Weights of a small transformer language model: rotary positions, 4145 steps.
Each number is 128 + 24 x the weight over its row's rms, rounded and kept within 0 to 255. Layers, rows and columns count from 0. Numbers have three digits each. The size before them is the row's rms in percent of the matrix's.

# layer 13 MLP down (transposed), 320x128, rms 0.393, rows 309-319, columns 0-127
105:121133114175129141166125115156135135142113126121099093120151092171122110113110163128146113140154124135098122087123118110121143102145131144171152149115161086157159089088147110091121151102102120115087170146137135164118163139158125128159128145134075102147138153164152145139133120115128152114130102117126173103106120099145130119110097135133183081105186113139123181139109138125164106164131
099:068124102152145123103169142116132151117142134128171102120122099126114127107127098085165087107142146096101182116154132107098092160107178144092129095134111118146124120139137097105111086167121132108131112115131126087144171106116139159134100135128110148131134112080158158175146156134115122145128115173122158114165122097159127107103172144107107141127135152137135094125159104107130166105122
097:097159125132117122143100132123146140149151145164110157155120139092106142158112122096079180103124159100153118091136145108124081090145160119092131148103150109175102154126150136144096137144122102172145148149111136114151148134112131132105157113123117187148098092125157143135150136123120105146120143160116172119117073106137124125151162113175182156149098095122148143154132126158130101138153
093:117143117117135079119090135151092163166105147118135124160113156120108154134151178131104144101134121145086136090153078146127131094159138113121119095113172106128094147112146112140125132116075148139118131110082119153134141123150142154075177151094120097141146146084120098153130126109136127156126105145148107131123096111137156137108133110153094151121107156158142104125104115172166148119070
099:111113096136119126156132074114093181146139129105131144132151164145087111137144140159099110137170157157093142120102097161145121156090132092073112122128138130109117100156138118120114163117160149128127161114157152115155119183148132123150112162115123149099110142118161105124096138139124151135110108106133120135152148108111129125123117129151198092081101126125144187099141108148126087110101
095:150123095150102145175113116152138123118134120101090117168138137176120116119111132110166090121100077134106134154155146111143109113117171128131179118117155141093144083137140138119124117093148105163122135126142105141145140129138126135127124095143114157124098162120139168142117121118174154149166110122119120155127161108127157152101125114108081127139095124063171132152125085079116115192121
102:136117101101098118098174086161121113140111151123100118119107153139147170138124133141156142161101164141139172115124115114135143119132135109118147118153138114111126131096157165114118131103101133129110159130134138128148115114116133155145140140124154079106123131136175163099113141133150134110177138173075139130124112135133120095056085180156175118149112153143106189127124141118087132132075
105:121079089133146121141138115129144099115114129136122109137175063142158108127134174111117100096113095132080102161130117149162123139144184132095145096160101149162108127155135137143150155149131098147112110102115121130123139110094128135116114140145128137123132165142161130138098124107136097066135104113136132112107122186099089122120151113142123131111126138128087062174116152091110096142117
097:135116111137139125097122150106107148116175138116132150109133108104163111165154128120142112090145135138143100156115075126136139095133130118064122142164110152125164125085085111155115144111138111131141130129153170105151116112100110141135162090065122155126103164139141104155123130153135104097129099138099102099084152132084104146122179099154146196127134107126136135114097133130140144116167
099:156157104084098147114106121167107170111119148170094106071176181117110151157103130114113175112117154134092094109128130093132103120117120146123113167117133115142089149140163163094152110124127110115130124127110122117145127093146103146135144117125137166085118126140106151142183120130156157136094105152080136124101174096114121123177133164128128136128112124126153161157118121106149133158128
095:128112140156111131144105122156136106127123134124118125109154149162090139180064115078092143141112133099130065129082117172128152147162134155138153143112093157160122117155133146081105148141172148150129114143102136123107134111138168112142123118074103124102161148099127133112173143146151128122143087169115126109130128101137148147114124105122162126105111107127102093107107119160127102074138
# layer 13 MLP gate, 320x128, rms 0.383, rows 310-319, columns 0-127
099:122178120162126105129090173113125098119088116093124120139149105099100129122132087154103143090163118108129137097127102098129152074127131091150130099134096120154132169199156159140156133145104107121151142124155143111115124126133123165112143158166146144173121126125096128119124149153134105134112094098135124135150134098125100140118152168163135141155104184138139128160136153172102091120127
097:153107094167094129140141132128104139122133114102145106138136137107093116152107088163188066089157127107140101148161144174116123114117114146125113096112093129157135107107166119105108103094117108113154179113150102141136119096135131094128163138153125163136143156131096119138123132183147132096132136105156096158133167132085178146108117128130117128107134114137112113117143132182140096144087
093:100178124115098097126110114164120128107111140153131156144096142081056175143099138141154107151146150117125090098137133129137105081174115184129160140140138175148134096129169108115111144175119132148100132124117130110134113112137152138095122093130115122117104126116106083161134150125086076126131154100100111127105099115123168135175126141134112097133154104115127153110155136106128129140126
091:136144093156116168128126104130156097172128130127087132145136134116120097164101138123152146141123134128120200123139141109152100164120150092116107146111138141118136141138159103117090140130144121162141143099172117111145120141107170103099135077145101117101164136170162134134138124123173113125127136126100083153151127111154138112172134152093093149120132117118131115107161210091093111126111
096:161135119089171161116131097133131119105143142126143144123160120103108131147177140134123127147136136088146113067126128082101138133172125134106146089123134086161096128159132086159187150174146156148128124132105118077104146124105097118148156114119107089116144148108136111136159160135126177153168146157124109119119132106117147144113141131153086130114096143126132134183146107125094149095134
106:114109105143136133158146086063106112121121169155130169106144134117142098128154121190141113137132114176162096109149151149124172151118158142125091099138140097121123146122119093131112130127146152147148163078134148153117103106139113097111116083094098117102096112109136139065147111118136152138178147119121117137128121099129136110150144105087083171152131145094102122138140129100131136142156
100:150118144134101108134169099121103138111136135131106173140100158122143107075119154125162129071127079118136142132099173103121186109103149117123150109121136130145131109152125149129127141158097093143140107151131083122166116130113155137103135159131132148105103127067139106104093115154118112088125121162099137136096077142143113127098117137121103111143148128144126093151096163096107120181172
092:164175119080148133137134134160132130111097119150136111148140163135134110127107128140105063130126135181125162095136096142136117111176147129131115134134119100128135157115141124152108150164120181119115116144161121120101118103098103130118170188154160141097111171143111143132155085109142131090096148138121151120115161130127134105148161113170155143164132097141149161115140086140085112094145
097:134137135150112149134138159105150118132106140151071082176130104114104130169129169165118129137143107152127185132106086120092091138121140136135167091098109132130098136101099149086125101146071118154150118094151125122158116117144126131120088131118138166102134156174113110136143162096101106102132110093172121130113098130163126108148156147119111111118106097129152152137082115117134084139136
099:143142149085114124099112131155132142169136120111093094075130103114121136101136138105164122139159110128127190095089127120127140166142139140141143118118107117166160156111143155118079115094144089114157096185129094086138148119145144130111150107137095135164135155120155131131146108128178118109160167110143122133072123089105099115129156145138082144167110153140116131155135118103106118151126
# layer 13 MLP up, 320x128, rms 0.406, rows 310-319, columns 0-127
105:091120140110138127100175146135169147165110161149133132152067138124094139144162176161150145148120140074157114154131084131103190142139147125118137129132139172103116116099145077133126145152140137117174146099121114148123104117126137173144131134141139092120133131141111113092076146110134134136108138108101133102120139175128134112125077117118130104076114118105136137119125119097125149071113
092:128145134119134106165140180123141116132061123149145138128117114126145141138145131063166139154143154163104183127130144156105139095136137146189098132104147141149099115152121153142167106136122124139112095160127108088134144137080140114157167143145123112100101069113145112132117132095136152132088138139137188143116088136150118119132132159120099128150148143154119129131115169094098107101134
096:110143150115124130155118129123088140162108097136098120076143128089141097145143124114128110102104122161108141143133176127132084124120114093159176134119145094111130109105128161115133148118114115108122149088119144129124085079079141160127117099113125154111191136090117141153106153114133143100146114152103147133151156120101102133104123069095092116172151157074120145137129126100129144114168
091:134155135127139129126127102131148142138166139080113132112126120108103186129142132110114118148155109091102152133137159158138129102124109079151182085083093146108154181163174158139131113165138131110084149152112128155078169162123125127142080128139145085157152128135154139149152094147137108134129149150129087104146132102150162113141143127122116130132142105117131136158108149145074129102108
093:149085138105152132126184141111113147111145149130159146081148131108109128177176150151133107138130145161139146091113131137137131123146146150143128087124093081157094128132137160125157146166128164161157118134157127107128177136077156144117125117102146096137145098151113096127087182144138148180097134114112118128145100114088106137175115138117109123144115108139139113131122136111074137098109
101:124135135130148140129163154104157125105109128134139151140114108117105122099114135165133126167151125126156100071106141130083149136079073096147134140116116104140123118162181119161117145152117141123134137089139170100112119101118158103148163116103117112142135157096174177099124067121138165151112131115073140136087121130120091068113131121137113112170142136113148131113112133143167131106129
101:157136124124102116141132076175176123085103144095062113130125097138118123122086125136144145120117140096073155120110101161112114106160119113114120168145098119164122156143099142131117167141102115127122097094108121122127115105140122104184091094115103148130133124105124159135123105166097145113161148113151135071092124076141121144149118119126135108097128132093123165126102104104157143139126
101:103167096125119126079106132103153100149111143128071138085104135136115122167111119114145135111092140123130151103108125127157108108159126146135126130118098097084109113120094140102148111147120140144172091139150092150081126115150151119105137136092123148149127149119147115122118121063155119117165171095140146177138126107110150121159115168106101067134142137189095161128111131145124142119109
099:117103155085141095137114120119170117128159103114151094134143149110090095120144093174085120120142107127128120120154099140137139140129082150106131107143148138135144131131132123164165120130120165111143148190148137141116167108088185125134137098139176108167176164118090136137099106138119096140119145136112179155134145131166138120070113135118150118103149161117166134145161141147110140136107
098:121128123103133129098140136072118121120136157084170129152129136115091102145117121135124115101119153135119097142120147135124072085171095128090132128152173113095165109126136114117141098141107129098160113112127161117143109088113124110132117105156190100141147132114116145094129141088108127147144141180132149104127115194119095136137149109096117134140115159139099114111124093194142158096146